{
  "num_hidden_layers": 8,
  "hidden_size": 96,
  "num_attention_heads": 3,
  "num_key_value_heads": 1,
  "head_dim": 32,
  "intermediate_size": 192,
  "vocab_size": 2048,
  "hidden_act": "swiglu",
  "norm": "rmsnorm",
  "norm_place": "pre",
  "norm_eps": 1e-05,
  "positions": "rope",
  "rope_theta": 8000.0,
  "rope_fraction": 1.0,
  "qk_norm": true,
  "attn_scale": 0.177,
  "bias": "none",
  "tie_word_embeddings": false,
  "parallel_block": true,
  "extras": ["capped logits"],
  "init": "uniform",
  "init_std_qkv": 0.0498,
  "init_std_o": 0.0,
  "init_std_up": 0.0498,
  "init_std_down": 0.0,
  "optimizer": "adam_atan2",
  "learning_rate": 0.00267,
  "beta1": 0.9,
  "beta2": 0.98,
  "weight_decay": 0.11,
  "lr_head": 0.0112,
  "max_grad_norm": 1.0,
  "warmup_steps": 573,
  "schedule": "wsd",
  "decay_fraction": 0.931,
  "decay_shape": "linear",
  "final_lr_fraction": 0.05,
  "batch_tokens": [8192, 16384, 32768, 65536],
  "max_seq_len": 2048,
  "doc_mask": true,
  "train_tokens": 101400000,
  "max_steps": 4237,
  "dataset": "wikipedia_en"
}
Each number is 128 + 24 x the weight over the matrix's rms, rounded and kept within 0 to 255. Layers, rows and columns count from 0. Numbers have three digits each.

# layer 3 MLP down (transposed), 192x96, rms 0.111, rows 131-153, columns 0-95
127106132099151141100148120135142135138103111130121110126086154095102107128129125114148159118118138148079170134140133139162120161152146130096115160125100145134098131131098119128126144123109140125105082146144123114089120122136103105135101126158119127181122118130141135094127152122133087107
126153148120146118113098115161095133120113163101124138165106118166145123166130109114142121130114166125135105158118122119125128105127125142113104136143143134118168102131149148139103110086148119116147120107117090122170121142138136139124187110148132156112130144168120182117149146120159128105
120130124127136105145153162150179172151145101124124155135144168146152120152121108090132147140129119110122113123097128117140137097125138152132115087091105023141133118113105122110121155148095123180121125081124123091035146138126115151152114099151099118099150117133153145125136114132099160120
128081105116192141088137134087159092161125136142118138111114094140190114119111157126117141113123125081123134135137120154114135154125102119149130134108143121116119094135123112154127115136132118099126135139119110083104087120098145132133146136159089130128135082135124158117153116137127136107
133135119158146120152077130186096097091171151117118154113082115144097112102131125149106105152175097132101188110120113137118123117094131159154098141161137135145122123106168161181142138123164118126143116103130143108053131143100135160154139142156102131157151091151152113136106153131098146148
127142143099104119134156102125099144128182126114134110092130163116165110125123109119128139122087141113113170159158115130155140117105086106129113120107068155114136166166104162126146185143146142098144165099157090103040124136140138109193099106145151085135153111145109146143102155100112127156
088118177159177113177154097123143132142165146122114119153115195117133122151122144137148144107184156127088160118169146188095117133139095103131114076142143100177112146075103114144127142147129160130168127098147159197105124117141106178112110105143155155140132100185107153102125131147126146135
116138145115133148117109159113112113138174113132152132084122123153111152112128154158140132159147131122125119116149140112134099140156128138107106121181121125129137133126139137125119133143115106149133136162141113097039111121143141156118125143105103112126131081103112125132123131132160035112
105152099166186125093169134138112162123133121139121095112187101128134196113122146167123122141106109119131116126118138132104149152122175120173127095122132081097134163137073142113091125128124123126103151171152108106130150113125113115140121161121222135159146071116104097134146111121136135109
155166151131153182083133098099146168106088170123134178095104134161071154149163135105107146130131143113117131155106121116148109117116134085147125118156115150081091180140098153126154163115138151093077140108145104069144143072163119113150092133181112099115121108155116171106090128132128137129
128115069092116117115145069138131144142154109123108125114119135139134069128160123128142159120151126161098114124136129157165141123161140131149158138125098098144138128151092137145131118145114140133121107101087131123067158165083102088126104117144122083131133128158130096140164157139133152128
105147160111095122142163117155143142129111155097148136181143086100120146116157141169111180125115140122144142104091115111119156125121116122095113117119129111143166146097134092183146133130090089109111122120121116154140143142162154136101123097102056160147130086134119193112151109102129142145
084161155150135123143122166099144141105184094141118163093097123151119126075143110152099155096163094100116136143089135115089129122131087086152130079139139083101138102141126124139104099133116174154135109090100119148073137132100098105128131089133094169113078118096142106103135168165129122149
128104131130117124143115159126099146142172112129142109128128131098113135134112124155169142119128123119126155159154128132124120146184103114103105135141080236125130132146109148132080126115150135139146120144116133149148117119115147145135134114153105102128159139130145141116084127132163126148
150176133115129127156132118108118093139143155127174122100136097187090113115123148157130187123116120061138123111123135101136133131113114101125144105069144112129115120088113150126155119105085112129121125150166161110167113086129149146094117205118088098116087098134138115081091103161072104108
147153152102143159123136119137130100158114133101122121163128122177132089109125109094139092147109117165107132104131143146118107086116151102130183162114120134178143116116110138096146121133095152147149113147127133109073128139116143117101130141138124138122105104130142151119137122100107125143
119144159180147115171108119113141165114174103134096130140087132156094094137140141105123141116141131102123103147079140147116124120121126119121136116116129088101140139131124139128115099137110133094106103112092108100049132139128132070124101114133092155118142182179111140131111141137135163145
173134174112128131098129161115169114095108137112135138124153142113128197130144123126138173144129112154143120174130150092125114112161160125166132078139098122081120133146156131079138115120087124119133162113122152114083194130165104156139120089125152150158077135122158151108101120128133106120
162125129080140136123111154149146125098141148108106127110130102110118145148147116129145084130132093104119083109100152122155107170138159177099139137114165159160133142103131112103135100139132141115101109190120128160141120117124100140120140100117132134112129137141112151116095115135073135125
159146149136113122074126118139135159119124119154160139149109145121115116112102107142143134171099123154162128105093124133104078119124127126126160116153133113130183121120134174142144111111134128146129083131103142119139139139094149142108125131135123140152130090140113146119160134177129133084
094119119080159128103139112137142102125172184138135103169132143115100118116091116110121117113110108150131152164122096135100145146149110108115111157104097132115110161133168076084100087094096121141067129170187111163034144125127122169151130126131173147086144120143127163120117110108133135176
129117120121186142106160107150125145110133170137115140198121123108130123092116139131095125067142115103125126147134122126114141157113131167201127151169130090107172154121141154142102137099115136149113134109101123150117092156140153133136154152129141086092149140126132073074119106106142124131
174115116113143142125147111126151153147159117107124129143165132137092114155134155075120133133125118122109126154118123110101108163116113113153133131103112162084152127151110138114114091117097154093125119135143138100161127109065138069155134083147074122121126143109111100080134124118123088126
# layer 3 MLP gate, 192x96, rms 0.121, rows 132-154, columns 0-95
103137110148146113111104090113119161110121110132155114107144099088157131114141143161101124089115081122124114125146128118141120132132114110075121123147123155102084131146110146152170108123138122099102096128186136142111133113122130094084163127137155134155127133126159158117114122139155119119
118145100132161173136143126097118098146090185110144144137151108122132136146124125127075088135078147150134123137171132125074110130132130142101077168173137153140100133154129176150155125163095114148129158130131105149135112106151197133119094158138122076104158140105156095098115131118117083099
126137109102135111117113116092106134119153146179121142101140135165158112163093085098153141153170132135125111111147123151182101119122139112139096099136129112117116115122119112105102131136072158142138163091109144124122158099141119137122130152138142122146137132164073120144098092135121118091
132065079120134146155132134142142162119141165117100151140125157138116144107085139128154092101126110134141134129155127157088123104144129108152095192140131122132122114166132121076076129129127146187127170156133138132119116116168149128096107113112163106120145119101097151124104127083109160151
106172112160110109140129131072142113155109108142128102136090113094104128126139126153107146155143121131168124095134135148118080149085096144094064149142147144134134083152160146134153148132140151115102114167136142167114142171123147112114068097119144110176120089110129099127122125132141080072
105145125112104125140112088088129120165133103136166108126135154109097117159121140135112126139097108138132057132121153138232142115094110150141129138129120164113131123152149140148142131126146120130086093110119153116134144153110132105094115139100120135129061133127155111117144082153164070150
124125122123112186103167158125095101144150132111087153126131126154151141102127160112103132148133131116125087100126151111096104116136170120093113145187129080135165155089146122081155128123102098164147125134129112099066097149152209151087144154115090124118179061107107110142115126112137100152
138144120147097112132152104088106092135129148127148148145117160079109117106163147138130206144098167105143101120157176108151167108111136153098104129092125165128097122108148125150121122128173116133069088091139122152135167130110089143166134107147108138136123141170150138123149127184107114094
119116128160146130158035133155129139087127130167160115109147139082137144095165091150146134073137155146165138129148134094135149133151146108098128125100089140119088108116076139142095148204094117120122111136129107185115132111196132159160095098116140125142125116119122136085096160121140088141
126122084160117129112143103136171126149088138166143125136169145139111138092167137125145152112143144166129115106149094134167153182210160143167115131123127142144092130132119144124108163131089115115085155107103098154109142133152120149170115138125145076116121114120115157161110155118064119125
139084098112078110161120112136148141145129166113128116150128143118126136155115153102115110152158145160124110111174150133105112092143126109100128157140133133103124119136113127116155131180080127175132203131125098141116108140120165139137116145100114089122155109132102104137083136090151150134
102151128169144131159115151089128134124180135126152166134105087121143121038127106133077131131125139122100132141101171145130111158087131106143091123188154127118113106145149106129105105145120169136166152144151107145122154137077117109175113154138110148130149121095074114118090099179118092099
154130156134135142096123177082123119146126100129119160095120144093128140138116124116124132158104114120131111184165174133127140128175128094106115115142074143152126122109132161094098149128106084146165126149103125126155121097154106142140123104142120120129186136110154131070086135124154120148
108139150160149125135106111126159107151125113200103134131115108106114113133125171143155182111138098141146130157170179156174125154077107104122128169171120146132107123111135134172152109113160133103161157188183164144128121068146146115080088128074138146128104103090110129090131102189166074138
143165123161155135170109138058136137133124094138135100141108102125107136082114110109157136120119119128153117155167108148159162129120152118146142103101137157138130144144166133128110141147131131165122126129115114142101165129111118155142163107116154122120122092105162141112108146148087107146
123141132165117176136104137057105117071098121156134137121148092126127157103176096135107114145140101147107123098114156114099079176148133136108099141171101162130066106161163155147167143134145142127123147143123141127145144153152148120124152108111134109165140093114110122135112124119157120124
113142140117122154122158111119189143141179121122151133121123109118093119126145133102151104147147132115134141102145126161140113152153119100174142151177129126122102133113148147150090171144127109123108139171107091103109132122144120155151120113144120122127153134115104160134097156141124119124
139139096155149102086131169087099103114151146095132106113077145104107122155136163112104132151112116141106154122145145128139119090106101115111125147111113136134131138125111151150116095142126084124100125128150142107130123140120102101110108115103131117096126156155133109127111129152144122165
168135132120179089147142131145146168106144101114149122128119126122134152147098121136121109118143112112160125109114098129119146136142105131166124080143156144124146097081106157147143127087130098118133170138115110135129112145141097106125108146140108127131150134121160137137103126101116113140
096080143147184133128144147113154087114110157162137152120128111171112119123120090148131120136134143159123107148097095105126144137132147082174133155119106133100088151119126140093128114143137140163129100169119169117086118042124109176151118146154134152127089121126131128178149085106096144136
147153104134144134164133107140177113152130163149131107160115152129081111123126129096091109125153130153100161123159127144109164167112141176102114136113114119176129104136161106128100112139159169126133170120139103121114078103134060170132144129090147135096150145166171107115088130141149128205
131115086097177121145132113106140149123151218117126123099183169167097122118124120130096096140115112184176128121151127114116125116090176093100094181115122158113145116156117150068114134142134133169119136123084152140102113102195151138120080121100145117075127088120126115174079144104154123132
122094095179156121142112142135122102115132096160133099131124135092116128104130148126130113120138106122147146130149117152135118131157129127112099142166114131162099088103105134154138092130166121147106148106150151144135125142168123113143149131126140138121142131150096144113150121122083124148
# layer 3 MLP up, 192x96, rms 0.112, rows 132-153, columns 0-95
119154106110117114153118131137103144092134113151142134135108106132135153119103155117141098129143119117156150135098127101133098125168109162149132136141153100114100146095145122122125105099092166102147171103135107103135152130131154104149131143124120119131076171137136136141098128130157152140
118122111149138138129136106097163130148092112158129144154164146124126121153154108141086087172131147074157112123110130138050086131153182131146129124129148151130138146130122160148156123139083117148134184120097083157189128139173132124136117163122137109096143179120142095108116167104137142111
103120136129136146140159089116106113096139170166136145132128160137142106100115112120169110120142110144140142109181119158133120098132141108121112157136113143136148088160120154134119152181121157166099167131128129166120128128151144134116142098146145147138163056130090186130123097104122156153
149113099160075137146124132120178150156139118106134111144131128149143154137132130129104101134094176118133059120167116121107095121151180130119155089118137133111128115159164119093117154122126140118123103092108107094110149114132145087174124118098133130088151090178158142131122116107092094125
133085114150146127099157090140069131101128163084095120126105140124143124143141124120122148133120194074119148177155130144191114088109103125114087140150100129096157164127066168152104141094104150142078129145116120131190132122168092116139126126131123123108131114167111114112143142149147122156
119137063129126133124109094095105093112133131144113158085117159133132129169139179093104123146126129137094150110118135099122047103121125117133128136105180139105129144155103122162142098112114101108136124147167162129140077117163115153108063138083121094103124133128144125161100165109142159143
132102099140150095122116093134153149129097142117122116182119131101138090150103097107127114116112119138116162145104095125139150120096106130162141131062141160120114105125102142174130143104140160130079110092124141160186162145107086084152133102160176131132087180151132125110168111116098206129
099138108154166123140141114142175129144151095132109095077177146105127155108144151214145095082111134127113116086114100119124168147133161115121144108143112111087114147127046158134155106126137142164125107128120136138106146105137157126134122119106119142100115099163188144139126140132123160176
157174154112101143145173110095122144120121156125117175122120126173106159150132160101103131138133153115113107146104153140133104160135113121160112129171151135105149158135141137108145125070147152123111124133129116084162131107137133137120114160161090090138088145118133145136106109137084126109
140092060114092128103122092162175126136107143150122124129150156132117096117167144115145153150111137172105096095136088133139146125165152114130141149089122142157116132137108151151123146127085126122077137121102111141112150152147079148153117127113130125100127101169134145137146150119125155111
139088141196190132100129156132129097142167118117117111100135160100109100140112131104137099169170096114119155168154166157141095129113143117132121080142125123144126143162103158133148139145133124186161134136140141100136100153079133134119146122159099128125105151138152156071120113132119129183
154129191178170120113148122130145187155114120189133089168107152120157145119153122124131169058180119100125140141107134164124127126095118125190130075124096129092123127135134100130129142125117142125101083124113141153115133165139127097130128111131122168125102121159166135085100141162154133193
121124137139119098162111074160131157110140153117187142135161089135122153109176131132143152093165175177127132096103125144147105139118102150152127148130140120077083150128141097170138105143168175102111136109163148131092148137093141103123127143101143133138100111132104123169129119153115107142
149120097160125162145145133110101123080115170161150148108168196149125171138138124169072169141102127167110128085145094121114131155104129174120108122131140153127144102146166114079142132128142133106103115121111110086101090160105188142117144130135115113124076156139134107187119127155105117109
122171114111157164166159129096117112097120143116138137135144110143143108110114105083133088138130101142128153141149140118125141099091132106129175140105177132178166137118156148105160125167129128146134131119116118120106148134114116153125149117141146127126098099111156119134137136143105143135
138117150125131131128114121090152161095109061149150138150126116141130111156195129140117174097143121066127109106082141134123091125162113106178139099129137117089114125148088147144156109121105115119100087088125132151141096144143111120136126131076126132138137141147185143128107121146192119157
163144162144119136129098134135123141086102116142142112098139126132142182130164145158121164102133124127111112179145147084110131157153133158131139067112127135106148140134091141093138094116130154086163133083098162148169145097158136136138123123154132121137066132117187112100121108136131125142
141115108121111150137107085153174140125130145156157100144134109089134114110145129100150137130142128122131113100102152120064174138128115098114159131117131119138116137121110098141152098121124105125118162104151142148133137149155114132143142145158121159085168173113136125158118155100127105134
147148085145148129122130110111096107147141142149097118109172169106156105134122129125138142169115153092147074156118149122110139115091117148088144127124138149128129127125134148145139133159165122135140122109135131128116146128120150122134145088095137125143136077147121119117137108158164121080
160149171144149121116145120096065168090154108144134121120102123061147140158154107117125150132137123108131120158121141139170161124152128149118108096108171126168145160105100120163159110125132117096167106056120102086148142107100130098108134114140098163174136129141158121089132128160160120083
109105108123063118129118104174171120154148112105136122138141132097090127098100116127125119097150112150114125111151168116157117132136144109122106148116129118107061097143181164124140107119125126159117168109182122132143144115162132136153133150116139113119135125160105140114122131063101179151
097147125115127095110145125099133071116119110114120114123082141101159130065112144131160128137142166163134159109140109122162152119195103107125085093136159101109111157123050113173122154124117110127115132153138110118146141137147105176083148149125132150148154128119129153156165090178129152119